From a checkpoint of a small transformer trained on Wikipedia.
Size: 26 layers, width 256, 8 heads of 32 (4 for keys and values), MLP 512 SwiGLU, vocabulary 7337, 17.2M parameters.
Architecture: LayerNorm before each block, rotary positions, no biases in attention or MLP, tied embeddings, normalized queries and keys.
Training: a variant of Muon for these matrices, 5361 steps.
Each number is 50 + 15 x the weight over its row's rms, rounded and kept within 0 to 99. Layers, rows and columns count from 0. The size before them is the row's rms in percent of the matrix's.

# v: layer 22 attention value, 128x256, rms 0.182, rows 122-127, columns 0-255
# o: layer 22 attention output (transposed), 256x256, rms 0.311, rows 218-223,250-255, columns 0-255
# gate: layer 22 MLP gate, 512x256, rms 0.163, rows 0-2, columns 0-255
# up: layer 22 MLP up, 512x256, rms 0.176, rows 0-2, columns 0-255
# down: layer 22 MLP down (transposed), 512x256, rms 0.118, rows 0-2, columns 0-255
v122 092:26 51 59 49 56 51 39 56 45 40 40 56 62 55 47 68 55 42 55 68 61 27 60 31 62 46 79 59 53 76 58 64 63 57 61 51 40 61 53 70 24 33 45 33 10 70 33 31 74 62 55 68 41 24 57 56 32 34 08 59 72 30 29 66 64 71 41 50 46 79 58 50 47 62 41 39 39 39 53 55 54 51 36 39 55 47 62 52 38 33 60 47 33 36 64 52 67 47 57 52 48 50 35 78 83 52 57 77 39 66 57 39 36 45 39 46 24 26 80 42 31 60 26 41 65 74 77 48 70 45 51 84 64 76 50 62 35 55 49 72 48 23 35 56 57 67 78 36 54 59 48 56 38 61 65 63 45 34 52 54 64 35 34 45 28 50 49 63 31 54 49 40 32 34 50 68 48 46 50 74 58 35 33 52 57 64 62 09 34 64 69 68 34 64 48 20 44 35 62 56 29 70 48 25 22 32 56 28 43 83 46 63 37 55 57 55 58 57 69 26 50 62 47 50 42 42 83 45 33 27 49 69 35 51 45 38 37 35 43 73 69 47 26 64 67 30 52 50 62 33 41 49 70 50 45 30
o218 103:50 19 56 63 34 56 65 43 32 24 48 44 49 51 53 59 49 50 56 47 55 36 57 45 84 37 68 22 39 65 14 50 64 52 78 50 47 61 61 33 59 63 56 44 37 62 44 76 45 57 60 63 43 60 66 47 64 51 59 29 82 20 68 65 33 68 45 50 42 84 66 40 49 59 08 42 35 18 78 52 68 59 73 46 56 39 48 48 39 48 53 43 64 58 35 29 68 56 63 62 35 64 36 58 31 66 29 60 68 55 67 49 37 40 63 26 59 50 30 46 58 51 29 39 60 42 68 38 49 22 46 59 54 43 71 52 68 59 37 40 60 53 35 71 61 37 58 65 59 25 50 41 48 46 67 36 20 54 54 68 34 80 43 64 75 55 77 60 66 62 52 38 34 44 34 57 78 48 67 71 38 51 63 55 36 21 56 34 40 71 60 18 44 52 39 52 46 37 66 30 68 68 73 73 37 42 41 60 27 67 40 37 53 47 33 75 66 74 47 51 34 43 34 24 38 65 22 44 74 21 49 34 27 39 41 29 53 55 36 62 24 44 52 42 34 66 56 61 28 42 69 45 52 59 44 63
o250 086:49 53 37 35 73 38 51 35 74 58 32 64 60 58 34 54 75 38 45 56 40 80 52 43 28 53 26 66 50 43 58 78 36 55 41 35 37 56 42 38 16 56 38 55 44 50 44 71 44 65 52 35 29 25 54 47 59 58 18 42 38 42 50 51 40 48 55 43 45 27 49 36 53 52 66 42 75 41 33 81 57 65 45 20 50 40 44 60 52 67 36 40 46 42 51 46 71 49 41 45 55 35 72 73 65 82 63 58 26 82 61 60 35 67 34 47 13 61 39 58 27 57 32 88 74 58 49 33 47 65 37 41 63 60 59 46 90 49 30 59 49 27 52 47 54 39 57 34 37 57 55 60 48 43 56 53 52 42 54 62 39 43 57 51 74 74 55 22 70 39 47 49 17 61 48 46 27 56 56 45 68 58 53 50 51 65 44 46 62 59 71 76 45 51 39 50 83 58 60 51 52 14 31 56 47 24 37 42 45 57 45 49 87 33 54 56 69 51 31 41 42 57 44 42 63 36 71 58 32 50 48 68 73 61 73 24 49 35 27 63 79 77 39 27 79 51 31 14 43 51 56 65 74 37 30 56
v123 088:42 66 43 34 39 66 64 34 46 38 63 46 50 62 40 83 70 47 56 63 52 46 39 46 39 49 53 56 78 42 37 71 48 34 89 63 71 55 37 78 58 54 66 39 50 54 58 22 39 42 63 57 53 51 49 62 44 43 38 50 48 45 35 46 60 16 52 52 37 35 66 52 50 72 37 53 33 52 50 43 50 59 33 55 55 62 29 47 29 55 29 56 43 52 30 18 34 57 53 47 70 78 31 42 31 55 57 55 74 46 69 31 47 33 69 91 67 40 46 41 55 48 66 47 49 74 54 50 61 59 42 54 11 47 51 56 37 45 22 55 55 34 41 45 51 33 50 56 44 39 59 40 38 64 44 49 48 20 17 42 59 59 40 49 72 77 43 26 23 51 25 57 57 60 68 19 48 30 77 80 39 33 48 34 32 91 58 33 34 20 69 23 47 58 66 52 82 64 58 64 37 55 37 50 38 53 60 53 77 54 41 50 56 88 41 52 62 53 49 46 41 39 39 51 59 66 73 47 50 65 45 74 59 72 61 61 47 63 40 48 48 72 59 33 89 54 48 17 57 35 47 60 08 38 38 51
o219 087:19 35 59 56 34 53 58 28 42 54 61 50 29 55 62 40 42 61 57 29 40 35 43 47 68 47 54 55 70 37 31 34 68 62 41 64 55 73 63 53 35 30 37 53 49 69 50 60 40 55 44 47 30 62 58 55 54 63 51 43 92 56 69 26 68 48 51 68 67 17 64 43 43 41 53 62 52 45 36 53 35 56 39 57 44 44 29 61 20 33 42 78 53 75 54 31 84 76 63 56 52 29 58 82 43 60 18 65 77 44 60 47 34 30 36 59 41 54 46 11 48 43 48 64 62 55 92 30 34 45 47 54 47 60 55 51 39 65 32 73 54 49 56 47 70 52 43 35 70 46 57 54 57 56 26 39 23 52 36 40 51 75 64 23 76 49 58 58 48 23 26 48 64 52 61 41 74 38 65 37 72 44 57 73 26 49 36 48 30 38 79 31 22 07 72 47 45 55 36 46 57 70 47 83 51 33 48 57 40 31 65 32 54 73 34 46 67 49 45 35 40 49 39 33 55 55 45 45 75 38 60 43 48 63 44 43 48 53 75 52 72 65 46 34 90 30 46 52 54 65 56 74 42 48 44 38
o251 093:79 60 57 86 53 48 42 42 56 39 50 33 31 49 45 66 39 55 35 64 41 71 36 56 32 64 36 55 37 64 63 32 26 39 58 74 78 53 56 60 65 65 52 50 40 49 51 54 25 25 24 29 54 48 48 41 43 54 53 37 68 33 70 49 38 34 73 59 46 30 50 56 43 36 46 42 40 70 70 26 44 33 71 92 51 41 70 23 41 52 35 56 60 28 58 52 63 63 35 39 34 81 41 41 35 53 61 48 99 48 59 29 66 31 72 62 54 82 40 71 29 29 42 52 48 54 57 29 47 40 72 68 73 45 62 58 32 64 47 48 36 70 49 51 35 34 36 58 46 62 40 35 64 72 38 47 66 55 47 60 75 45 37 77 69 46 53 38 08 45 36 44 64 53 52 75 52 68 65 64 49 08 31 38 43 58 65 52 53 28 37 53 46 57 31 40 37 58 35 54 55 48 37 52 55 31 34 67 60 36 56 59 45 58 69 64 53 57 51 34 36 52 59 51 43 48 37 19 73 32 31 63 39 60 29 81 67 39 72 66 37 39 46 61 62 48 49 46 55 85 45 55 52 25 45 25
v124 089:35 42 49 68 58 38 65 52 45 79 51 45 63 41 37 42 31 26 76 50 41 28 34 61 45 41 46 29 68 43 46 53 51 35 52 23 69 60 41 56 32 69 08 31 52 70 47 13 51 30 32 46 40 38 62 51 71 21 47 63 72 33 55 44 84 46 52 78 60 43 55 73 41 30 56 39 43 50 38 29 38 51 80 33 55 35 50 55 57 28 77 35 52 50 58 56 48 40 18 70 39 64 49 51 16 52 59 31 48 55 80 48 71 68 39 50 66 57 50 47 46 36 33 40 51 65 53 47 56 46 40 45 16 34 33 52 15 60 33 63 73 37 59 60 21 32 67 48 52 45 36 61 79 44 55 74 39 41 70 48 69 55 36 57 43 36 26 45 23 46 60 59 54 48 59 48 50 48 59 57 62 51 56 54 49 33 73 63 25 53 76 51 30 60 52 46 70 65 56 35 51 56 24 43 59 59 77 53 61 65 41 86 63 30 41 70 50 45 84 58 52 24 35 63 53 39 53 41 62 46 29 41 69 53 49 41 53 48 66 27 61 68 65 67 53 54 70 47 70 57 19 65 56 67 40 83
o220 089:64 43 46 22 38 60 59 71 28 56 39 70 59 53 19 63 65 52 59 77 65 25 71 60 80 50 74 43 51 65 32 32 62 62 64 26 68 66 50 09 48 62 42 38 41 43 85 46 66 65 57 66 59 35 67 52 45 34 34 43 84 72 42 50 50 53 48 51 23 48 52 44 52 31 41 70 11 46 67 45 38 34 55 43 41 28 46 39 41 57 71 53 53 68 34 58 29 35 57 44 26 58 30 34 35 44 49 47 81 53 59 56 27 39 43 56 68 57 49 22 75 42 60 30 36 69 35 52 16 52 41 64 50 46 59 53 55 75 46 36 81 29 34 65 55 63 26 42 55 39 62 35 45 40 54 20 31 72 55 51 09 77 59 56 59 33 37 38 51 54 65 55 55 61 41 61 70 53 50 40 59 32 42 53 25 57 70 62 41 30 45 42 30 49 57 76 51 48 52 54 44 54 68 64 46 53 76 57 51 40 57 36 36 53 40 66 31 57 44 30 54 44 37 55 11 63 53 68 49 46 68 32 70 42 45 63 52 57 61 54 26 63 76 63 70 65 55 60 46 30 69 57 58 73 28 30
o252 089:44 50 39 76 53 51 46 59 31 35 48 43 32 61 41 54 68 60 50 37 33 63 54 26 57 27 46 65 34 20 39 57 35 40 75 09 43 22 55 57 61 54 38 58 34 66 45 44 48 58 71 45 68 62 44 68 53 40 45 19 44 69 34 52 25 46 26 71 45 71 45 62 67 46 47 35 70 57 42 51 39 30 50 79 65 52 39 68 52 32 60 74 23 47 42 65 39 63 52 43 61 33 43 78 27 49 65 87 44 53 65 51 76 53 63 40 61 60 53 37 29 72 73 60 52 58 43 50 67 87 65 55 49 41 41 34 30 58 24 57 35 10 74 51 71 46 20 62 44 59 66 60 46 41 69 74 39 68 42 45 56 38 42 77 24 24 47 43 62 48 40 61 54 49 43 64 46 65 13 43 61 37 38 39 58 45 55 45 39 40 63 55 65 51 54 55 65 20 46 44 60 77 50 26 40 40 60 68 54 52 42 61 66 63 42 38 68 40 18 33 69 53 63 57 65 67 63 26 39 56 03 21 72 50 51 58 47 41 63 68 55 42 34 61 49 64 47 33 72 53 50 46 44 31 60 61
v125 089:11 49 65 60 36 45 35 57 22 32 40 54 42 25 54 83 55 46 44 36 58 57 64 37 46 45 25 61 20 52 43 42 59 31 66 35 55 69 56 48 67 24 57 56 68 71 48 51 84 40 46 39 49 42 69 64 50 26 41 73 58 49 31 54 68 51 67 33 41 18 39 58 46 46 74 41 64 48 95 76 67 56 42 81 47 66 54 41 60 39 85 53 47 56 36 66 64 45 37 21 52 74 36 64 49 49 63 47 33 47 57 69 46 47 51 44 25 54 29 62 58 47 22 38 39 40 53 52 40 79 72 52 26 49 75 22 59 59 42 47 80 47 57 31 50 41 44 33 45 60 57 31 63 54 79 49 57 54 89 37 67 21 69 61 44 70 42 32 30 54 46 51 67 38 47 36 44 67 00 38 23 73 55 50 84 62 59 24 47 42 39 31 55 60 52 51 51 52 34 56 35 56 52 55 56 39 60 29 58 53 34 39 69 32 68 48 51 55 67 70 49 32 61 39 67 29 38 51 62 72 36 39 58 39 43 62 50 61 28 43 31 68 38 48 40 55 49 55 42 48 62 49 68 54 42 42
o221 096:66 43 60 73 34 36 49 52 46 59 30 36 69 65 41 58 36 71 50 70 67 52 24 40 52 59 68 79 31 59 62 59 63 41 54 42 46 52 45 49 52 49 36 23 33 45 30 43 58 38 48 29 49 45 72 70 44 42 61 63 58 61 29 47 61 55 86 48 49 66 71 66 26 48 37 63 41 63 53 25 48 41 42 63 52 44 49 74 57 53 27 09 64 38 62 47 55 40 51 38 63 59 51 36 50 78 69 47 56 44 60 44 56 24 35 57 46 26 50 33 53 54 22 44 69 59 34 57 28 26 52 51 68 32 67 53 51 48 99 39 53 52 48 42 50 51 32 43 41 45 70 36 77 61 40 41 73 58 93 72 64 59 27 55 55 24 53 50 41 71 42 37 46 21 49 43 83 53 48 43 72 33 58 33 53 52 33 45 54 47 37 52 19 51 52 28 41 41 38 38 54 55 54 49 43 61 57 60 56 45 73 42 35 31 59 65 35 74 58 32 35 50 42 63 64 68 80 67 49 41 62 36 75 50 28 57 17 32 47 72 46 15 21 70 37 56 51 99 42 49 46 69 26 45 56 52
o253 088:34 51 54 39 49 47 46 41 19 62 36 74 52 61 39 39 65 40 53 37 15 44 41 60 50 33 61 30 26 70 45 43 37 55 16 70 51 70 50 45 68 51 39 71 32 83 50 67 63 49 38 34 62 46 34 51 42 67 48 57 56 64 60 43 52 57 57 21 36 31 22 20 47 83 37 36 45 68 37 51 25 59 48 69 72 59 47 22 70 41 53 53 66 61 61 30 44 37 62 72 74 50 24 64 55 37 33 33 37 44 42 55 54 79 34 53 40 35 44 38 61 40 68 56 36 60 47 52 28 55 56 44 35 72 50 37 39 68 70 55 59 64 41 63 66 68 63 59 47 66 49 70 39 66 76 44 60 29 21 47 44 51 58 34 21 58 41 64 45 32 66 48 49 68 90 47 78 79 59 74 16 53 48 42 58 57 44 39 47 59 66 50 43 28 71 43 51 42 36 61 25 57 49 45 69 45 61 58 29 57 70 27 77 38 47 74 60 37 61 54 30 57 43 41 62 50 72 25 65 57 42 46 06 46 82 70 45 72 44 54 42 71 45 32 69 40 54 35 57 48 31 67 43 53 35 36
v126 088:45 56 63 67 52 60 63 56 38 55 34 56 31 33 60 52 56 41 57 50 56 43 30 46 43 54 68 37 81 57 65 28 62 59 66 56 56 34 60 39 51 27 44 73 66 49 63 20 58 47 64 49 60 45 61 33 72 41 46 66 77 00 63 50 53 55 39 34 54 58 58 55 46 14 59 34 47 76 68 66 38 49 55 54 22 41 17 52 73 54 44 28 38 62 38 76 75 25 77 73 67 65 27 55 50 34 47 53 65 46 68 51 60 21 43 58 44 47 06 54 71 38 61 45 67 67 49 47 45 46 49 30 39 52 49 34 60 59 49 43 82 39 27 52 38 73 32 47 23 70 52 44 66 47 44 23 61 51 52 61 15 42 69 66 73 73 32 30 52 48 56 41 54 54 60 81 48 78 47 59 42 62 75 46 67 43 41 37 34 36 12 62 22 44 35 49 49 50 24 42 46 57 62 52 28 59 46 51 50 43 32 52 75 61 49 40 47 56 43 43 67 37 55 64 72 56 63 37 55 54 27 43 59 51 54 62 85 24 29 59 62 31 50 23 64 45 26 54 58 44 60 37 58 56 63 32
o222 089:40 57 70 89 36 58 50 79 63 58 45 45 59 81 48 83 32 51 77 33 73 61 65 53 32 31 56 49 45 60 33 60 78 89 64 31 72 64 23 41 58 67 43 62 42 53 31 52 52 49 40 38 33 25 75 45 51 51 50 58 58 65 43 39 69 32 68 33 44 21 57 67 15 59 46 32 54 83 38 36 58 36 53 41 26 36 51 51 48 60 30 30 41 47 37 53 61 54 43 61 36 39 79 41 54 50 42 58 86 52 41 49 53 56 41 25 37 48 55 54 45 45 43 40 44 60 66 34 31 33 36 47 57 71 42 51 50 58 65 49 69 57 56 49 21 63 36 45 48 72 40 51 95 81 50 27 44 35 88 52 28 66 65 55 49 35 51 44 50 53 39 58 43 25 28 51 56 52 62 49 40 51 51 48 43 81 48 46 29 14 59 31 47 35 32 63 47 64 19 15 51 22 63 65 40 61 53 67 47 63 61 30 54 54 46 40 76 50 68 14 34 66 40 68 63 44 50 51 36 39 51 66 57 71 48 59 41 36 38 51 52 53 33 54 73 38 56 56 67 51 53 50 44 43 69 30
o254 090:40 23 24 42 61 47 21 84 43 19 54 51 58 22 78 41 54 49 70 28 51 29 35 56 46 33 51 00 66 16 75 39 58 54 53 58 24 34 54 47 58 45 63 50 28 68 50 59 62 45 38 45 61 39 46 39 44 34 46 27 69 20 74 52 63 56 34 35 61 73 68 48 59 53 47 57 77 40 72 58 82 65 52 50 60 50 65 26 35 55 48 48 38 41 25 66 29 63 73 41 58 62 49 40 42 42 61 60 43 47 29 71 37 41 53 43 66 69 33 50 61 78 38 80 44 62 84 59 23 47 46 43 35 50 41 78 54 54 50 44 50 49 38 60 33 50 63 67 55 64 57 40 37 33 57 56 56 27 56 43 55 31 55 42 58 62 45 57 27 66 87 36 48 61 60 92 48 59 49 66 61 61 49 43 55 73 56 67 57 84 59 64 57 62 70 55 52 46 61 31 51 42 59 38 40 45 38 50 74 69 45 45 53 42 27 74 43 64 58 54 68 30 51 33 48 57 57 31 56 37 29 49 50 45 27 43 47 23 56 28 44 22 63 36 62 47 70 54 59 37 50 38 34 28 45 60
v127 097:53 55 78 35 50 60 46 51 37 31 63 59 51 61 65 37 59 61 41 69 76 38 39 49 37 43 50 41 49 43 64 24 71 50 47 47 46 35 47 49 23 64 47 39 75 60 38 54 86 62 40 32 65 54 40 54 54 38 50 96 57 25 95 47 35 45 24 65 34 41 52 56 75 17 50 46 50 58 64 52 58 63 09 58 45 64 32 40 29 44 61 52 42 49 25 47 62 50 64 41 70 70 51 23 50 62 34 66 61 42 61 54 58 66 47 65 45 44 45 46 42 60 55 20 48 71 50 51 35 44 68 50 19 45 56 69 43 56 32 45 74 64 32 31 79 64 72 29 19 46 47 22 49 31 34 48 22 41 63 72 24 59 34 42 65 42 44 51 51 18 59 62 19 52 39 32 26 38 49 76 50 67 55 57 54 46 34 70 58 60 14 51 45 40 51 61 42 75 56 81 44 74 60 54 42 52 43 42 56 45 63 42 39 76 35 44 59 39 54 54 52 75 59 53 58 92 39 21 34 76 63 49 63 40 38 46 39 84 60 50 55 45 34 61 43 44 38 50 51 51 40 52 70 57 35 43
o223 099:51 42 29 49 49 46 52 57 56 63 73 45 45 53 59 70 56 67 58 41 44 51 23 55 63 32 59 48 36 39 40 52 49 37 37 56 32 13 48 53 16 51 50 44 22 41 45 05 59 33 44 20 45 38 53 39 62 59 67 74 62 67 74 26 57 29 39 53 71 43 77 39 42 63 10 51 45 53 59 53 41 60 38 59 42 43 25 68 28 33 35 47 30 40 51 33 50 53 42 67 33 39 73 65 55 30 45 48 84 68 57 29 72 29 47 55 54 60 43 56 25 53 49 46 28 43 50 66 22 46 65 68 42 70 42 55 76 54 80 71 50 66 69 31 50 31 64 30 55 57 41 81 54 36 47 62 52 52 87 52 45 41 39 49 69 55 41 22 60 71 51 61 39 59 60 65 43 59 65 18 43 63 38 58 58 60 54 57 58 37 23 47 46 52 43 59 85 79 32 33 83 54 39 48 38 52 47 53 26 41 55 42 83 53 32 62 37 73 47 21 57 41 62 64 45 88 37 48 42 47 52 69 70 59 65 60 52 36 64 29 55 40 45 67 51 50 49 58 78 40 70 40 45 28 54 63
o255 093:49 53 45 34 56 59 38 78 64 55 43 45 62 62 34 30 47 70 50 31 63 65 87 64 67 76 41 37 46 58 44 50 55 49 55 43 88 62 47 11 48 60 50 86 43 43 56 72 56 41 65 48 67 73 42 43 51 65 52 61 68 36 64 69 47 69 24 51 51 00 52 44 43 80 54 55 24 47 62 57 69 37 27 23 63 58 53 31 42 51 37 45 36 65 37 69 43 45 59 66 66 45 60 38 38 70 41 52 71 52 50 19 44 28 50 46 52 53 43 41 48 48 46 66 44 49 51 80 59 51 43 28 48 33 47 53 44 67 61 36 29 66 45 67 62 23 40 75 48 42 18 66 45 65 22 58 48 31 44 47 23 61 45 56 67 52 66 31 42 55 48 27 43 65 34 35 51 69 60 55 54 64 37 53 44 46 40 82 35 39 49 28 38 26 75 48 55 63 52 29 52 16 31 66 60 54 54 69 46 80 71 19 35 43 53 29 57 37 37 53 52 34 45 42 52 44 44 46 67 67 34 67 27 73 26 56 33 90 53 65 48 58 61 37 28 28 46 45 32 46 56 78 57 45 71 61
gate0 099:57 53 55 47 78 49 45 58 58 59 56 33 55 22 43 38 48 60 72 38 66 67 41 49 51 47 77 11 30 37 30 50 40 47 64 64 67 37 40 60 50 73 76 35 30 37 41 50 50 54 33 66 45 67 27 60 41 38 63 66 31 53 43 66 37 49 57 77 70 64 50 63 22 59 34 57 56 60 72 50 44 51 37 99 44 25 59 67 48 47 55 55 47 15 46 50 40 65 59 63 24 63 45 71 52 54 40 23 49 50 63 35 62 56 65 69 63 74 48 77 60 24 40 17 47 59 45 37 61 54 40 55 57 38 47 65 34 38 60 17 39 69 44 20 62 45 49 51 30 55 21 41 61 38 29 56 41 38 36 48 68 35 58 53 45 44 42 67 38 44 47 78 52 35 47 60 59 67 51 32 45 60 74 34 56 60 65 39 47 35 41 84 56 45 36 20 62 53 33 18 64 54 74 79 50 47 46 81 70 88 64 42 68 35 62 37 39 61 51 32 82 57 55 39 47 51 57 29 26 60 52 38 44 52 55 27 39 43 45 70 45 44 43 76 50 55 49 22 24 40 49 30 71 56 46 58
up0 098:47 46 74 34 55 57 49 61 42 36 61 48 36 45 57 58 46 42 41 57 54 32 41 65 64 72 45 53 53 36 53 40 22 47 62 54 54 39 49 66 41 54 42 37 36 44 40 46 60 47 33 28 61 42 36 50 94 65 48 20 39 38 54 62 43 35 60 55 39 66 34 43 56 64 69 64 52 64 55 53 62 75 47 41 37 65 52 38 68 68 68 41 67 68 31 48 56 45 51 58 69 33 60 67 58 66 78 43 65 28 75 60 57 51 40 32 68 72 23 58 33 57 65 44 48 56 64 67 63 29 44 41 50 71 45 26 42 35 62 69 65 43 64 14 48 47 58 61 45 53 34 39 35 68 41 35 34 47 60 74 08 54 44 44 21 63 65 55 58 42 91 86 31 46 62 39 66 42 56 39 38 49 31 59 13 66 70 74 47 49 67 51 73 59 52 45 48 78 30 43 45 73 36 39 32 70 68 57 26 32 44 40 57 60 31 66 38 64 72 41 64 30 59 37 69 26 15 65 44 43 63 56 68 38 52 44 31 46 54 50 47 52 78 74 22 42 47 34 54 59 45 56 00 35 34 28
down0 097:67 69 24 56 31 35 63 36 45 48 39 73 78 64 51 57 30 60 73 52 51 66 61 72 41 56 46 25 42 21 53 37 63 33 45 57 43 47 65 75 63 82 84 35 50 58 54 83 40 52 37 64 71 56 56 63 67 53 44 33 13 60 52 51 82 25 38 43 58 55 45 11 36 62 43 52 56 59 42 51 33 48 47 39 30 45 48 43 54 35 39 59 62 28 45 64 80 56 56 56 29 50 36 70 69 65 63 60 51 47 41 43 44 57 29 50 49 53 52 50 60 54 60 54 40 38 66 26 72 49 43 44 27 99 35 51 81 47 18 62 53 69 52 65 49 51 50 56 30 54 59 46 67 53 28 38 43 41 73 50 33 63 67 55 56 53 72 50 71 46 46 28 62 48 51 39 53 35 39 36 47 29 62 54 49 46 26 43 28 41 77 55 54 48 63 33 68 53 49 38 70 43 65 72 52 67 76 53 24 59 44 43 72 59 53 44 38 55 47 39 44 52 30 42 26 38 48 63 28 55 61 52 62 68 26 57 51 36 32 73 46 34 25 43 42 29 55 21 33 20 45 41 66 29 43 86
gate1 096:57 44 45 42 42 47 12 49 51 48 27 15 54 44 18 62 41 26 38 57 72 66 63 39 39 81 60 36 34 50 74 38 64 52 53 55 62 60 62 70 51 54 41 38 69 63 52 39 42 65 72 35 46 29 41 55 48 24 67 49 58 45 75 58 55 53 62 44 48 46 46 52 16 66 30 47 49 18 29 43 50 69 38 37 84 59 58 99 66 34 58 40 37 31 55 54 54 71 59 40 86 40 36 53 46 39 34 52 44 68 45 51 67 45 35 53 35 43 58 48 66 52 30 58 80 44 49 46 18 28 51 49 57 37 31 35 77 51 21 20 37 55 53 61 50 42 34 72 56 66 35 36 57 56 51 45 65 59 43 47 52 50 53 87 28 34 35 48 57 41 83 64 36 39 36 44 53 40 48 29 65 63 47 63 44 63 44 25 34 43 31 57 40 86 38 62 60 53 49 46 47 52 72 43 51 65 25 49 43 66 48 75 34 40 41 48 48 60 50 46 75 48 48 52 62 71 52 36 70 26 48 58 38 36 60 76 83 41 44 52 56 63 24 72 63 63 55 74 65 66 50 50 41 32 38 51
up1 097:24 38 55 39 41 48 48 34 44 61 32 52 55 58 82 58 58 64 32 13 46 41 66 35 29 44 50 49 58 69 51 55 57 61 55 74 45 75 38 46 57 68 60 14 67 63 42 42 31 28 26 67 25 22 66 48 59 48 46 80 27 63 66 61 44 51 42 40 51 26 58 50 53 51 32 55 49 55 65 56 68 72 57 36 35 41 30 41 47 49 71 55 45 45 72 54 70 68 35 42 36 44 55 25 18 47 29 35 59 51 56 40 23 36 43 42 41 39 55 48 56 23 57 59 53 37 91 43 64 33 39 44 77 57 66 29 30 48 52 47 42 61 67 39 39 53 55 68 61 39 71 68 54 56 59 71 38 75 37 31 63 46 67 62 49 53 24 64 63 22 74 80 54 39 27 67 48 46 45 39 57 18 68 62 68 63 49 64 57 77 54 60 42 56 42 62 62 42 54 46 23 68 55 61 36 36 37 82 47 28 28 41 52 57 68 66 38 61 62 51 48 53 43 52 31 35 66 73 64 59 50 34 56 55 26 50 42 29 59 47 94 29 49 18 44 32 63 46 33 47 57 40 52 84 69 66
down1 095:44 34 33 40 29 45 37 58 43 48 67 67 35 52 40 65 28 59 50 53 20 58 43 35 37 77 31 60 49 43 32 40 50 49 49 18 35 41 43 59 41 47 65 56 45 56 52 55 57 64 54 72 57 50 60 68 64 68 25 38 44 66 23 41 27 27 62 41 55 54 58 45 65 47 53 38 43 55 42 41 61 49 67 51 57 49 20 00 51 54 28 29 62 56 38 49 54 63 58 34 51 29 73 36 65 60 30 63 84 65 43 48 74 49 50 42 54 45 34 28 43 65 65 57 59 28 21 49 99 55 66 50 27 79 49 79 53 63 17 70 60 58 35 65 33 75 73 61 52 49 34 35 34 47 63 36 61 30 74 40 47 27 55 47 52 41 67 50 42 52 25 58 50 53 39 58 67 49 50 42 33 28 60 64 86 59 58 57 52 55 41 21 24 75 35 50 70 23 40 47 68 36 34 78 53 65 48 65 55 34 67 55 68 47 65 60 63 51 51 35 54 39 58 47 42 55 50 61 29 68 27 44 63 49 78 59 26 41 85 41 42 48 60 47 73 63 61 58 37 66 63 62 54 48 41 34
gate2 090:66 46 74 39 53 36 35 34 69 40 50 08 54 50 43 40 43 57 53 42 56 39 68 57 52 25 53 58 30 54 58 40 37 67 66 38 88 39 53 51 31 71 54 45 47 59 45 57 26 46 62 48 46 67 44 64 46 50 58 35 33 69 37 59 59 48 52 27 57 18 45 47 54 23 56 44 72 81 42 41 87 54 50 39 62 60 54 33 20 51 39 41 45 32 37 82 27 35 40 56 37 34 27 47 39 41 67 39 05 47 23 50 65 75 53 48 33 65 54 71 58 65 40 48 05 59 71 40 59 47 57 69 50 55 39 63 17 45 64 44 25 50 36 32 69 39 85 46 54 59 68 62 74 58 53 42 27 56 52 48 37 57 32 37 56 80 38 40 29 59 44 58 36 81 48 86 54 42 33 65 30 70 54 38 38 28 65 53 52 40 70 49 56 49 55 50 60 72 66 49 36 59 43 35 34 42 50 56 64 42 72 52 44 65 64 53 56 50 24 72 35 54 61 79 70 79 71 35 51 47 56 58 43 60 57 63 62 33 33 39 50 38 67 55 41 49 51 15 52 80 34 47 52 45 48 66
up2 090:59 55 52 39 81 46 58 19 60 47 30 71 47 37 71 50 95 62 74 66 67 46 59 11 63 28 32 47 38 53 23 48 44 45 37 65 31 33 64 59 73 48 35 49 21 41 45 49 75 79 47 42 37 23 44 40 68 46 68 37 50 44 53 30 55 36 42 32 43 71 72 57 42 40 60 50 73 40 30 49 63 54 47 69 59 56 74 60 47 62 18 27 59 51 67 52 75 76 70 49 79 53 32 49 60 52 53 41 27 51 43 43 46 45 59 43 62 53 33 39 70 51 49 60 52 42 63 49 66 33 38 47 40 23 27 47 45 33 53 47 62 55 28 77 46 65 79 23 57 36 83 72 47 46 42 52 50 54 84 57 46 51 42 59 31 92 59 39 29 44 67 41 38 59 73 38 44 45 79 40 71 55 48 32 69 47 49 46 66 53 59 39 41 53 52 30 45 53 52 38 60 36 21 57 53 60 36 54 50 67 66 57 89 29 35 31 68 25 59 44 66 25 62 50 49 39 64 34 53 35 33 59 47 57 49 45 43 74 43 75 43 56 48 48 17 44 39 31 56 28 31 42 68 45 50 44
down2 093:63 66 91 83 45 49 41 44 42 38 47 29 54 62 56 54 37 59 56 26 48 26 38 78 51 51 44 80 38 50 40 42 56 70 52 48 70 53 47 42 48 62 55 42 48 43 87 64 42 46 65 63 35 51 36 66 61 31 57 52 28 54 51 57 20 67 67 42 52 49 52 08 47 60 66 70 25 43 36 41 83 37 30 52 24 38 60 65 40 51 71 60 59 52 03 48 48 63 54 60 43 58 34 64 28 36 57 36 52 13 42 48 46 62 65 45 24 50 48 43 69 51 66 29 44 54 25 71 21 62 56 52 46 41 72 49 45 77 51 41 63 48 63 23 63 62 38 72 46 52 34 48 74 63 45 39 45 55 30 51 75 58 40 68 36 15 39 73 47 60 47 44 55 41 37 60 53 32 64 60 20 46 50 59 36 46 48 68 60 42 50 40 26 63 38 66 74 29 79 44 66 30 66 45 71 47 42 43 62 57 45 23 18 55 60 59 44 35 57 50 41 54 66 53 40 58 51 65 58 47 55 43 33 31 21 61 67 68 36 36 53 20 83 76 60 50 56 55 43 62 57 66 45 50 65 82